python train.py --head_dim=128 --hidden_act="swiglu" --qk_norm=false --extras=["gated attention", "value embeddings", "value residuals", "an embedding shortcut", "learned residual scales", "skips across layers", "norms scaled by depth", "capped logits"] --init_std_qkv=0.0192 --weight_decay=0.012 --max_seq_len=1024
Each number is 500 + 25 x the weight over the matrix's rms, rounded and kept within 0 to 999. Layers, rows and columns count from 0. Numbers have three digits each.

# gate: layer 7 MLP gate, 2048x768, rms 0.106, rows 395-440, columns 192-287
# up: layer 7 MLP up, 2048x768, rms 0.11, rows 395-440, columns 192-287
# down: layer 7 MLP down (transposed), 2048x768, rms 0.0667, rows 395-440, columns 192-287
gate395:476512517486527498483493488546514512512549431519506526492489481458501502511458501482521461540471478477508511497521516545496493536473487494496459558504518488530530529482489486489494489483531475514522485511471488477521474483531509499491510527471506488544504467519495509493523519518496492528
up395:518517498538476503523504527514452501522504494511509501500497520583441519498509495508452506495529542508446469492537480486522481475484546492557571505475508489519494443455503428594448527463529487495476467490471510482521513518489479479520453470484467514510484493457514458523510517492523527523
down395:496511483530478504531505492504528449542535501530501426528489483523488498462502522488473503511492523498523503499530507513528502476524487482510494499434477503471544476518511520514504527494480506532473494487455477463501469509507477490535487459459525479523463537469512553453497472521520477517
gate396:465496515449488460530503521500549503492518503503514499488515507495535496446499532511530476519470495501479484472496472542510471482507539497425507481530483550486528520523487502488557544514481487509507477519544496483504531464475490519478557484545490511516482516506462470488469495509478510485
up396:501478518542475526577487532500521441480490488527521530512518526497527536509496528521487493500453532458498521515537473524518547482477521467520522452550486480510478475510514527502485537516510504514549472503524504514498489520490506550501461507477482481480482501507487456513532508490499509513
down396:520503500487516478489508558501530439484465498472507494505492522522491529477553485502541499521499463465547510523504491487592477502488501483536511497481522483533469496489464478512495484488444518513551534551502521523513526518505476504513471481454495480491460500485507475550501510495464498504
gate397:481467509520471495503447512470468504507535505471501466486483476503500470503458464470497458488508523473509511497532516522478505498494547503551484491491509451527531513502486502525506518495499497529527470545543462494514473517530509496512485519458546495511508491517508454487487494515498518508
up397:479473468525465492518558501474502437474500508405486479487516536504533524509498460498524483523486507503503509493499490478495481495500499502489486453559532518514512498485507480498493516496485496490523442532479506492462520509500522508510499514477552477489497481519501488553495528472524535503
down397:505486480487506507498528497477521507507464469482501506445515484526535489499487480445483506537510512509548494479511499522534542547509470498524503548480470487504534474453521490488535503524507499465512525508528447482515496487537474515492469476459479539522556502502475502481544528550458487502
gate398:497456468489514499455485531536527520479467498477555494522532531452525489483475479480477502491485490496504516480545508524475518498529467509538472537517511486493548499488477520529458487505472487471492512473475473527487504468489490487485503566506497517485526494532501500485516477500474534504
up398:548528464554471506501491477487488530476501535504484524534467455511488509493512519512520465521466507469492469550540498478491542448510497529515479546463516520531512480489515511495510523494515523527485555519504496504473487518451473509480488552484511461472479502511490502486503521490510472469
down398:528512485495462509502518487478485521505542467514476536501516512494543474505508532499538527501486497496508517480496508477446503481503511483522535489458500493559510484524539490533494450507512496500500502547478523494482499523543493537537525538523515526516526526488521517437522528528457538505
gate399:534519477513505516522518521557522505450444488470524463463467495475526474468525497414513472500460486480531506480480475515530491465469541481523521498556483526459451453474494532510496532520544479499499520489487500460539562455463460521501493528516474490468506489490494496514534479488447493474
up399:472489502458515544485482488504530491502477519500499453524484479501474448491494521447488486520485513529517482517505490522493486532509487496495498512533499540468498447486491555523509515450518491527529498534514489524406480542492481502467552503475484479485515474502472500508498510466512483482
down399:516510523474526543489517495496506518465453492490494456455515491489526511484461479489514473500554484492525467514511512488529487499524492467496502498516510522527475472499506520461466492540504513516527471481529486447463514506504461531561512506499539509494478451475491500524463460449518508527
gate400:479534496494495473515493501501520455510502471495493501504489467467473487442546526476495465474516518488516499484525471506539490510519487560493458482456503513493515525515524497515540491509510531496493505497552479495495531518543529513538502504470524464439474498520478444503498490500482505496
up400:492543470499491526505518511486510528501488479532494491504445528495479429504508457498469540516501453515516474514504508489481499505475481485500505499517499479547481451512527512537497547479506495497515500473498562511508541489556516502511484538518499541532503473414533529473529477508497515479
down400:474503482479511543508481473511506458537471498478548483481534498553467502473493526439548502506489467477495544483510500528505476566467536517481518487499487494486459519476461519505539505517497487481520546507476494506487466526506469519536538527509474485444481473510517504509484485503521486483
gate401:525466492480521513470548541495506491514489476510471450451483520547542496495454477494527520502474512484492508518474463548499457487484520454543494472554498510515507440508550520569486518461498496467459484493524529498453501481529523511466527478507490501531490524468490506483482475455508542499
up401:527492551516492498484553496450497533487475486512507498539489493543502515496503469496455498523498490511511556526522495479521443495502459481452467535524522507513487552552492513480456520463493536511430530470510468499508492501533483540537503500512541510489484523497475495484464484514501500523
down401:512470493516525460518511491472501487534507463514535521524505470498482496513501497521481538466491482527523459550460505501493521476504493543466494450508528500511484480495514523554477495518466474504523521490517487479524528512515490507479526523521452514525475478490514482499507471500469511499
gate402:479481530520503486511493514517507524492484458503467481478527499439486510456456509525482466475470515526524519473472597522487444522489493461524516500483490540514524497505514518467482501479472493538514513511464528535507557484481489501494501545513525485492469483507518493513468512501530454495
up402:529485495569465544507486472479468501494508505540518507520486495520503524480528475471488552492503503502480483543518449474524522499488544511523515517421487461502462529537481542534432508473503530530508466497519462501510507480497534486544523482501515489483497524529487539478505476497477471495
down402:514519435474470501547462504508511479522497499491484508421501476491472503487507460488513532489490490509531519503477512486549499546492494537496494508523523466498473487494522510502499528517491481502522488476424492482456487500522504529497489502499499477509505499493463499493510515505499523494
gate403:492444520574482489513483517474483495474446506510491531486539509500478479506501493432478515482484462484536478510508534502521486472505497524553506486481491528514512519470493529539522478519506490502507483494457470517495520504516486449520490516487537516510505507509502498517492546494492489470
up403:534539498511488497484496522501534507495509533484481518464501491502513525520519500531459489509499562510470477490481493473522507546501448507535477499502523488486479496557492505517454469500492474484478496476512534519487475491510472520521497512501514517487506475504538530496492502500487498510
down403:476522521484475527510526502448516515518488495481525508513462509519538503493514542476529497480500500524509535525523500505497513488491465487502524539515489474470468536517504539479526480482489495472472495524485541498497456505557513525472517497475498490447552495457522465505501471495480501511
gate404:515488521502521515484477523501474521445543494475506554515506525532499516524505522525521518541535489494491481502534429479532499501531494451501521506482506506518547545509486543464482478530527504468489520528469500524541551492482537537535483504509522484520529527454498496488478513498539492462
up404:513495496495509536519551489493516512510485516501524492459542492477531523497500526484506516525502500467487490530484512447501483476490500489480502476519505532490552478533505459513503486502527527497505487488508519521540488501510526493473458475565509497481514511510537507491595527473505539448
down404:470514475477537548487492529464517483482477515531473493455461442483490512503496504526475505485463486459483483498504535474466522480487505486500480553465461524492520500526482521512517519563499491499498501517460511489505448517471499506502502539507544465509527498486516504555487526516504480519
gate405:483515536476474495495477505488492548487506486487466488550505497488506518458487490475504489522500488542489494471491520512432529466472536491511465504466485488518517484516533471518488473462497511491488492483518518512492501522471518480474484495513466486511465475558524461507518475528485412503
up405:507511482522515543486523482522450457539534476490465487495535454506517495535532508503523506481547481524504489499508504523481514499441487542497494483535454461499433534504497526470535483473488502556505492508492494507529492546502439501477505508521527510452509521531504457506564514513496469462
down405:515497474484509464509551544504520472493509475510472511503512483514534481478453514488511528489491517507540487488468505490508498545517504513523485468467463524472506523549507487497513493513520498526477531535562469493483447522504534495492518460458494505491523529498455485507510480512495506466
gate406:474483537487510513483462500474514487526538513502536450515501523501517470506527525495547518508569501517459469515474499523472471515543547506516502514499543537453496496512530521482506515504495507481506500479512477551501462479479511468460507513461499516539465531470529546514480521469474469472
up406:522465515516514496485509477490512505473506541465507492500493507476489487510512538522507513520512479501496496517500509505530527510538456493509506466545522520527495498490502529480504521499517538498495535490544536522490498443502511542530501529504468485530454507475485499488487502471505478495
down406:459525511471500439477518480506489522484490511494462505522530526493494494462492489525513532531509517520516476466503497515479481522514489461469483475509517492519485566508477489521520504491510529439489493478561552462454514490504504521496526530510527478513506497516514495516433491509561503528
gate407:488491496540473505503528475521526467521555493519460514452528473500473539505554520507456530452444469478476517499496502461529480493506504526536510482477550516471520479483533463502456478486492489522543507499502472475493484521491464508485501518535436464446509508485531514526458488463492495514
up407:509511523544507505462534507506504538500478479495520546424518487539505511527501527523476521483447496532518472473449505459524497485492513492507526490508456526486494522473474526500484505462510465505533498455503508508521516511503462473470482525482480492500529460502514530519489503506469571511
down407:452544456516552478488515515545503514549552517505502463581506510503527496495534485506480504506525436517521450478485461519491511521490467490492479461462506504495525542484483488504528478497405502534527475500527520505485502475496509520494494473497542523504475512510538489531523515460502560547
gate408:501533482485522501540523481463514510500509473495483471503492494522479477497480469516484515497487506529499512531510479539498490540471510518522498524488499504539456530501487521501522492492496484546543474500489517499576501498541526504476504502482501486464478506522497462546549515445485484516
up408:529538530497543485493493540473475534477497543510501457527526491506529497545469460509494503506495457466501468484515518514499493483503492506549477553525524508502522488497539509494504484514490485460518514507478511498525532540496485495501476494511508487478487538473536494503505518536545481539
down408:498486541548527566467490528451497509496486507532482490467519529482511513486491483477499473496476484492497539535512472472503530509496491474509530526481500510524516518532517529459528490476510506472518524491538493529532506477530507530473505491506502491468478529562500466558512490453518473499
gate409:483565510491508477515516488469518484506431484513483494525512495514547550459526474514483533507462525517457544464509471510472498523486493450517504490530511514452472495523544503530520518440498489481479425550473523504485456516539482450496474523500520460534498467537501475523530529522516477528
up409:483534526496502505512529481492499516486497490469495476518489531513532513524528486452499546503515489496463502503529478530484502464504501492547538472527522473499474505508515522493510498450478486458487496491517545545546490515515496473456496480507476513520499547576542486533523489513510510494
down409:490515530529455473517511495478500464482499455483472494458530497497473518505525513549499503510472459504508550490521483516476514533515513463488518507520490509523490483525505504461484481452520496504506477538513491530485502508520502543467522469508488489508536460554525492508488508544527521507
gate410:480499527485500476518537518489538454478517513516524472488448489528490514524496537496493522474460527522489490499536521500477485526486527505536489513461535484537525500467546467526466509508557519488503473442487503477487524489465508502473531490530463529473513531472498486548458462473518548495
up410:522483468506469495544507487520529557540522489501508524505476499479490463532494500526468526463559495533532497522524470471528540510539491515518470466460488499513510463513538504486438478479501485496511538535511498502522479512510486510540563467544548487490471466487487475526503470418522509548
down410:495492448505422479495513469515475545502506507437482487498512494507527484536522525496532507481518485478487508528482480509514498520520527530484524484504506509486514483508534497539491494495471527444447529489475496503494480495496516489525511513549468464518501493492514469536482529503526484470
gate411:504507464485469505514504462508500526550487511528513555487509513514503449499510472507476545548517485507486538502468495500526460480504519488517512524509503513487545502461484510490490490508491514478523470445453452506510532490496490509552496487507506518526509511517512506479503498530517516516
up411:513504488521519508495478479521486501469488564446458488513467510479537507498498458544509474502518502483509488494468452471515484463533508488494461497529508457534506474498493479521472496479507474511518531463488495475511532484536552495503492510517546520512521494478463521526485524477451543543
down411:511541476539431509526529474498511505529476565529471531495504455457460529508489485511479489489467558500488528472518497525547527484532502485502515506485538514461503462492501527502515502475522463487517493474521547469525537471474470497451479547498507503495453504521438487491560504507515499487
gate412:521525493536529537502466513519485498535481472485504477509497518510466538516493529490480513496531511492457488520513519520492481536505530462483483477521476507501513503541535480487511525485466470479505486466515459507495507507519505513498473504550518519507439483481489463499480519506493518453
up412:518463466483491520450504467546549519494464492491511464511502537494503503511488490490475506492498503476484506458503489515489481473475500520495495485519497520506499518528450478506503551498512479485503468515519528511513481530492449486564490523497492515489508488530488481488517507478515488503
down412:537496500520528497500531460474525501524489485521524489547465483457479495485530488519523474471480477508543483533485501557482535490514491457479525479528506519512460495467508479529478522549507550532486470486490497530485492487490482521474493516551542533494501494478545521492544473496497455481
gate413:481550471477521486519482461507518557478462509521517513489505526515534528505514455478530488514520475491485495543464482507474540485485534508506492448527547530502487500486494523475522558485495452455479528516525509495483463470455523507553515471501495489517508511507529473475504477504458508488
up413:462492493491521504447468459507500486491521461526455476473545485521490470495490475533498496526546536527524439492530507489497478485522503482423522520487473486531467499514522454462495503509518503490515490452489491543482484488495542511486477500483483463490494503497533521482484531523513512520
down413:536492461468480473481539496461523484529501467481534513502507517476502470513475477521535492482505513528547501566480504494484508503506486450507490485529511454503498474510531477448516488488534507501530511554445492454492478501532503514518489545512492483425532526496465485528480540459502516526
gate414:497541506514511512465496501495498534518499482459484490515505503529512527477552484513518507494551548478496519493526487500494503538586521448490454514509478531509522516488499502545488485504477475425482512493488499497502520489488482517513526518518509522471474470544510521493479464516498508487
up414:494519510557491475507561484491532495489476526529487526550521502491538481473464532504528503486464490514510505519499549460466504495526489517494444499513499502543497501500486479496468494489482467459472495500478474529526472508490497477502501505488498506492493508520466516484485524519452492474
down414:496511488483487509453502515486502504533521473487503492484445516476495504509543472540492515511492517488475479534503513534514488482506525487506513525495542503488487493539527501519468504508529518452443497497485527503562540513491481500524520505486508539463478509517524532510526500463479497494
gate415:528441522463514537533520516491518514522465496518467504532479478486530498494474460494502511514547464482541503473554510497488454487467564435467484511478493480498540559496499465521524478539470496540513484483496497523493498487477514492471514497461531495511523513481470479491471500533488466489
up415:513470492507464486503459470497533496498461508505492519501473520499488523536461556498442515488507506460519503506497515505504440519481478538527541476505503496525527480493496497500510483523518514529522517497499450528489498512486530514504502534503520565522505516484511459477486483498512493511
down415:523479524495508520521463491478527494498502485525478482522509536433531503486472498503523520455515501486485506520484526483443520475495516519490547461476484508509479480463487521523493505491461538517418513514463518490494494453524533464509496499492502495521531511503475457514515523499498507488
gate416:496518503506470494514443515534510478500468493502472461492498492494484476508484527521513501493515507524528503501498473531534486469479533485488446486515510484468535517494462453508515503520490492513477513533508501486496517482515482474490521519468509493511507452555492489514432460484509487475
up416:509514505500488476507552499518503512512494500558476467492439489505481490474476482515477513462481503497465551544510546495492548523521481462497485496514496495502493506499451480494567491535511509485474500532496531483495527496522495508499505496503467472524521508484531551469456462488487522539
down416:480484480511523501494493485487480496524503462532549495496483531486463461531486537499504526481499512500454550519446530496523522554528462513506536495507495533437530528520463491478492465510514521498515482480513542464516504528458506509539465493454498538463528481527457501486520522436475516482
gate417:503532497478461513430472461516495470477549524488463532532483528495504581453522463511463492541519550525502475545519475500512558495491507509534498500500514469479517522518510499483510479504487534512473507490504464475464511501534472475524438465485527518484531460509485460486504535475503468508
up417:509455491534458480464553464485447504471511502504468482475487511448524499494513499509494502541515481521508537511520500510558467519488501516517480476515478505489475510487491459479490505518505524523455509448457500525498510501500508497497522544475459478497517531529454537495504496503508493504
down417:488536501449505533474474503430502515510464445472511497476472498509524476516478484469479493458480498491500536532504486520510455497487530522476512477526488493521522512464578492487544484490477452498509546478474506520554530532536487498481510522471493513467502511511490512508499492481517524511
gate418:518526534463481501547518483469481487485496468513494473517493478498509505506544510471499522515478473467535481529489451472487472533480436454492536523529463474504480508462491501511532506497481492516503461494509492558536492566489461469493508503534466485472516523530477516510527516519526490533
up418:504513551527482489468490502472513467501517506476483475512509485473512458542500509523463483503513544499497521484485482489499525485540470477449444529485501485457522477540493519483455502506488540448489497475488480546473463506496464523543508434457481497506494479516527522485531484492503493479
down418:489536516494472492540467509464537509501520518447496470486483482469531532453538491546515515510476486503494497517525470501441467503501488488507507469513494545477488469468480517479523505531467530505531453500524512524504519522496460486497535491557469521452526467489509520477479539497502494501
gate419:539521504478504479530461498543493468535496483480547480474506503496464489497462490508479490530481519498471504519483520511500534499530492511494546474538521464501524482491522485545511499455515505483497481493469512541476496487524469480463476499475475521510530531512543522467473514465492504496
up419:506500484515468477518476500494460476498488450511490430462500491448480535520504490564463504436464579477520502444491516505530511499500541511483508485533521490477543509476520504480479498532520488514509502546515515467532517501540462487484419523542508479500495516482474504510490519460528548513
down419:515508520527553479510508489487483524473525507536513525493514484486502499531456548489488554496499495471502487467552482487478463497522491498537530524552519545473506519519503494498489517473524514464515487479521458452478495557514501522494503524516497530499489495488515484505535538497481501489
gate420:536549458459497535471509503505499463513551479481497503492494507498471511501490501501479540492511563494538477550508507518480500506485515483464520554502469497494504556458472508481522510478528496514452520462467517494481510523517465499496467470507519489521493515480476519497522460484530512495
up420:481500507493466527515498540500512574486485496478479461518500496566509499493501488487553498469496502511517510474502524562511533476521525489507487478508488505548515526513440493508477476551499503541560424466519535493520473526525548486498497498470470523507538510527513475570507509530499476517
down420:510463490501476511488494459517496478473470488537482534496484484444555520526492497434514508470495530548523500495538519514511486513513513523511494540492472535514499494458513474471454481521506549479534529483513528470494513503498509555510460525492567506497538507459517476456491493509477459498
gate421:521519504526503462509490570477465485526494460514492506492499478452483492555535463463491489531488539496517457502460492493511512533516478509503513487483502474480489472472462499505512480541486512483484516507455456471489511465517480492464495509459469505454508481503507513498498516425500522451
up421:482516500487489508496497466441492524504512499512492528455500507477518487495497504466486476539496489506470531463487521486552498479473508462472479475475474502502513479548479451544502464452515505525522523473539490474501483503465471517515512516518511500504486528472452480490539488457497510487
down421:527505493522489518501560481526520520513482545483423473487511501510451520515476502479531434516483491476471540519461521476517455498527488502472483486523509517521505496513494481495535509511508494485480514497483529453482500504502503502487496482513492556511511481512477481496549509511480501472
gate422:518498483506506468512506500539481515489523519517492528519482506497484530480485520467496513479523525510544538489496500506470552488551512477488503534491480480533481486481528454464445459512480526481490513533470501454534529489548510488525512531491458484475439508506508516492500496466501515479
up422:453497549537485477543482491527520516517484505561471439497526480473545508489493502500504491477499479456536473546495449538519476518488485518514474479493523526525469515520453509518483510503495523518513473519499498487478456509509475457500526457512488444489515502520534503511468525489479479477
down422:464494548507520506483463495516485529520453513493518487537447525493495457521501488503508457511486535520485507501486494524508552525496499527510511486503477548542497515482483497473498527541494488464526544519489486508477491509478510500500455499499482548504501506548445473535497469508523495525
gate423:531513485511475511493526495508515533450483496522498496474514491480492528499543449493519488496554472533522507508477497517481534482541477520483514565458464505481454529447535502555486535483523468507541486479556473539449492451519477492504515473462485468500502497544499506533524512483460490538
up423:496495518494467513549542445520543483549527494495480503496456473467481502489508511524517458509531505538493480499510531495474509517503520481503493500497470516492486493476535497483503503477478515481509500524482515507447467489528496504504524513542518508539452499505483556489535499562507516484
down423:516500487509512475501494495496516492507533495510534518515491508499500480468479497503471513481487504475560527492526517512553473520527529551500502539517475544481512495507510503547515506504550462474479475473501509531493481504529475514504510531528485554474404525521518503496538541514527502494
gate424:524487497496517494510476485509502527500508509493481514474537478436531466505497500519432553549479508519479539542565478519452496517474499458495463463504485509503496509461515478482547502470482532522485509487473502479528472520463482485544531511480497496517474483473507526515488519528492487483
up424:523513494475477488504481479449475513457493477483516470498475531498470474477516452484481518510474475462519544520568517491428519501505530486498536462492464503495511479487501530445519521504488489502504489427484488489572465499488505509526496513532426464512522493456514489493473525502486500513
down424:496498514520520496498523494527509494479451511526521484507493504486476479470485501475507541530485521440513505474566500468465510510525487545519511493509506487507542513443523544497521501538505510471481504487473477524507503497465470502490484502535512462482540474424522494461496500519509526500
gate425:529528504503507488472529518496486512509433484472479487492446473530504536492488503473468480525490493522493527451478521490514469533469509456497490502496529508487498504524541457495544492496504515483488473473523483475501528535518463507498443482508508517496508484526518495525497471523485501470
up425:520535514531524490482497506519513535504484542462489497532502481507460487463503512502484513470474504532490485482458513484481535473497518488508458489499490515506484514468452508504501527527501479455534513497480488492510548489534497541494484490516503500506473461519523522502497549502516506482
down425:477521533511505506480528500484501483494478497516480538501470513505497492491504532466490505507497526474530511502542507495508481496515514528483484504484512540528474513511490556498499498505510519454515500496540483492516509527485455492491521516480483496480480497500518486480483509463514471470
gate426:482521476513492520489516465531485490503504467465491515510481497478484467522518453438509446482475501443481481503526516446472503493523488505456516529485473507456486512496535458478450483488529498488503525518485529509500496474531536494512517526489488513488499465494508546479511483501514483491
up426:491511545470542517487506492485501535512498546565479522509503445506497503471487481473529497488525535537485512523489484483507497525516503481537488493466482496548525509512511511463479512491455493491500501485527532538467515487521471481521489491540522511537476505509491471488481521520493530510
down426:492477498538518520556463492509478522478510490488513500516489477510571501499497472498491504500484502486511516488469512497494530484515526509494565522488477511527490531487500509509505504481519533520500480533508499510519499529486508519512467471526489464484455476536515529517525505514470523544
gate427:516495525475506507500498508528466500490492469484514514464500508506513496540518475489481499479511492517485481471487502550496473506539512502529508533543478462491460530488512504496521512515498516514502485493515475537514490511528472527500488492504499493449494503500533435518478488487495529498
up427:455495478506437492425492492514468475502498540511522470466500458532481487484462549469481501524514510515516513488506524467463511525448476511523473449529505496536486558511495475508475490471498510450524518467502467469494512571488477519541504518497469543530498463516477517534503526517500479498
down427:518527485465467473536461478514490521503530470497499487499469547500471431493524487513548496495518480464518508536510489530479508517512533499508499512538501473491483517508476515499530508470484508514531505470489507501520505472530523504502478498480468496484467523485460457513486486466504508498
gate428:531493477499493469523503500509523504481472530473545521538495516524512484474463561523495518522441482473521506512514499475514494494520489511493514510504515485501499492529475535514483533504554510470552479529507506504505496513492490510472478489505490481480517568495446506504529505454511417487
up428:497510463516472518516525591539511511516559498514482507524535490489531494486507455445501507522495474491509494470501494517519475482476505479480467504496525548506491532500522477483482499499499450494480538490544503489473551504493497551538531542534462536523531571505510516535501494498477478487
down428:517473481498494475483480550466474440482500556481454537476508532488487546499513504499510519497538423513487486504512518466505538452512506460531486481499475479487528540475479449471452518486485509484548487485475526466446471511489534508555511463476494550501513506497518454555487532465485524455
gate429:515520543500560543517533529524490489503507509522494494471508504511488493454460536485569507486529486483498535466536497503466530507522521490493457562483493490485512472469484481492458531527503471515501522477499502486491484541531446493519484542509500510491513481514512499490500443504482496501
up429:506534459569512507501541522493502525486531501528512477492525485501493526483490496532525496474544505493485491479514478486504464491507493501545484547508499523524529530486503488473487483563530480523534496525468479508465528516534477501521463483470518510486480524525531486483523478520484522479
down429:493502518483512477496484474520519483526551488486466532528455508507531524510498452503528445508522468529490524502536475494526515505531502484502518522513497482541467478419548471494484510491496457493498498501496476530473469478480489523505538466482462486484503495508457505514473483492498473539
gate430:509464522499468496515466560544477519494469475504494465475442517493497449492482456507454509478474533529474496465503536459518460520468506480478494532494525500492523551458492449532479472505483493520496499541485497454479505481471482527520523539529512535498525503495489507447520512472499507492
up430:496528502491519471457535495478507534537511496472490517508501502507530483470530486539558503461501536505504471508479470518513522495472487504479540524515481530480496490507497497504454503543466525497472449514529509476516535474489509502502529495495508502515457507462522477535490485495484499530
down430:510533464525485528490467500484521470540513557511539514513480472493488489495501484463450475503479471481478467507511491475504481507470527515494482544533527443576519488482495480525508514506492536467502476495510509440525509494520529538498511514509482503500487508491523501482494464490515517500
gate431:494522473508523528545524508536497479475487514544475488498522510511493530492537510493495533495483531446532504483488519480497523522451493513489489483471521487517484450525503428565516493498526461492487520518483493513486467499515517517525523488495464478526484484509516528480497501524531496462
up431:529430538486517545473516528494518511461472532492515479508525471487482541490481506530448474482496514536504476478486540506523503502544507486444517497539485464495460556503492494500521475533502500545499537507532486508469509552514485511480475492527497475517456487511515471485468511510484533524
down431:486487522529519479504507509495519507468514531527495509497513512501465502418471511510511441506494525539484478494532495515474492526511463505498525510514506516494434486534493555525508501490477490538514510478551487496514463508570509500506488475488520488538503499506469471467515512484453502542
gate432:482474505485484489522526485520441475525488464469536494514485494501494555525509482536499503485485537509502515510479490496476496488518453554516448475513495486521482497501504498463472508486515466515520493526503470490484492491490488479488465502502501567467502523457542518469482537508483504442
up432:458509474464484480496483512505520526508538491528511518493502525466468483453542509510528495512480536470508536514497519499471494498480543539483492527488492508458503484485501476481522520506480492467529533496530541490527486461518534513491526506524511527504526483521473516482465486477484495505
down432:478497514504522508536474491492556486492511513516479538511524509485527531579488498468559485525474472531491472477526487536496487479438499493500466500496548486494502504531436565493515506485517507463514488540521514497492479481468531452507519478518555490497476517515508481485489465512536500478
gate433:501510509513523504529505513591533481519462532505490486528502537490513492482487472538500514516459514491531492514495514496533507532469495468497520498502517480486494515470503491540468487503531492491484475475462437497503501530486492528530499441510497541486497500486459521511496481519530520521
up433:509479507512476522470510491466510516495478512544534506528482507468510539520488506553420482451467503472511493473500449495493473547519498494501490514552523497478514548446500483460474513483477501506509546506536504515511500488461535503536491480558515530534475495476519467528476543475546496478
down433:490443531479524508509488473478484480490516486513501504518492518505505476480545500550497494493509464504517524479533480497503483519467500471501498514493503512479454508495521501476497555467552480473505461507516532536509536488487488517523500493526493457509510537509484475535485545490535512539
gate434:502522496495499500496493526460481505464518546513489436463454487505495511498509482517498464535534466487536516477488532519494487498556505520561493522486503512512503458522478500478471510474489497532520557506515458473492471493484511524515494506516515489476521477499497444489570506479517517517
up434:513501519488517521470498468492467513504480523481506508513523506478565471444498493531483506516532506503500521474517485454494481482433515509517478494476465509501512481524491479534498487498476506530509502502471524532495531555516515484479510457553495550518502452536514499505487506492466512499
down434:487510503500550501512494483526522479496449475472494502499478573484488494458458499504496491482473470477524525491530499546516514501461459493463530468489500501504480502491450471525521474521510518538520505481485490459538526520515497555522484479497570516469526504513509523534439504500472484466
gate435:457495503505477488467529493490477500481508525496588474507512539481487490502464534463492465490517470525521520474469494541470504506480526482524501502498512492519467490507473480473476475484496578503505525460547512508541526533493534485486489530536504477493556484464505532530497506515527455509
up435:515563512522530488540461510468493515528496505508497522489491486522473474561510507529518518525463502517496538507533546477508468496501494462510478480486489497532506468508513495498468543506485495513470543491559520488546488457528479490460523488479529475536523497510481486478513464519483505471
down435:473506518477485505470492470506503495516518518478519514463511528531480462472458502504500511477501502492490515446489524530480491512517461512533510539501448513493470514475524520534506470520514527530521498562419520543491495511513490536508479477488526496466475510494527534508481517503505534502
gate436:497484427445525514519524491474495493467475534489482490469505527503502523518502484513426490490500535492512480469521457529491518510520549497468475462489518568522479503509492508512479503560515465470524522513474465451489455457544524466497450518560471505559492492460460492468478518545543511489
up436:475505500478492552473470517539500462522524532498486515466516526523496509465507521490520510461493516504491491499476493505504503512459488534500528465532513478466457527462509505530504510496520511469465536493448474540505497474500492488594488458552503508468519486536502550530543525460500556489
down436:514502517496501479494454528508508454492518488504471450493528520505520465507506471487487511479484478503519494533514495483534560469520502447461506511483489499474498487480548481520490529468509585495447490531484506565525504512432538494470485531516513478517493490521495464523478501505510525510
gate437:500510469479476499550505499516575507506492506503451514520537494497489501504470515496549496526518464519517532474481487476536472505489497464546516516506513445496464513492504512505546459518528455495486466524550499490499513431444485473533508541515522495497476482465502510461525510479493505481
up437:486533479476503494493547512466471470520522523466490474481505475502491481474473480458461480474501491464521532516523513480505502481508472497462526497487510464541496536492438465474529499474499516491495476529507484504514513500498514483429447514503492491512512513511520468481523498509494497459
down437:490509501490496538516517479490467505472481516518480538492478531519487502530510544483514537481526494469492525555481492496459560562507504484514457510459518494495482506473489473478452512504521474479550518518497502463506480479501475435462514485465527503546487500514503517496498488519486531494
gate438:534565462491473497461527503512492487514492510456506506515496446525500485456517512468517481512550511521499504486489512417535476502489504494492513494536459466496521507483455484510504539541538463492463496505510527565491471508470505501536500482519497532503526518501478468531511502524506482511
up438:459496486443474479515502466509492499506473433483485466475518505538478525515463488469533531499480489542510473452476501494516501469495488471478492503530481504502469489469516499480483520527462510516503500459519507484490493568496525547493524486486512482460500532520501496507513508491484463509
down438:501475520446471478481484519515509498537509492479475466478520560482475514461475512470519513507489428531533513464466461506464467520528484453528484459506508493508495446514510494483502524522497491495510479464519519494511522512491477455523553496513521531519503513494536501495506493525500486463
gate439:466551477500537531521485550513549468571474494520477528503497453513504505466502473516515497530450467512487516485519492520447508488474514475533474478501505560495492495502527513540457480566460502490517463469514495492469486532484564507505510511506538492469480523519487512528534458477523498482
up439:520504496504504477511462493509515443466510531472514480483472502548486535506501490525493534509504489494516516519448532483518479493483507530509472459511545515512520499526521498554477471544506509474514474507500518490451477481507523542482492467538508500520513484551515452500543475523500480558
down439:523486521481461471444525501505491515474510487457512483465548537464514476550481539533505532518523522495527490528513511525504504501482464491484485537491463499544521505536468522476536498473540531508496544521482462476514509539514466494482520507484531525502531512488536525463501503495498530472
gate440:480503508491500500495493495479484528488477452525426520532468493512481492501533534501546540504446499498521498508476460511496477511506487510499503454485548457512535463487492497513500507481490481478562471492518456454492489510522518508501472542499504474517478491501519498544514481448530492505
up440:514463474557481484486522504467479526498508480543515512491485482488479458520494484446544472509512473507539534527468528477507507527486510478495504493473483479486498521536560529502498536485533475495525560472506509531506521477484495492521502512457472520516466513504457530486465496527482497488
down440:504490504509483507522501534509457495462468494551474519511498462499496497481462506465502480487467482495481476484506490520494541481496524524498545515509487498510506528492467463500524524474468513470510493544532492490467517517477465510482496520452519494485461497485529479462498502515474535505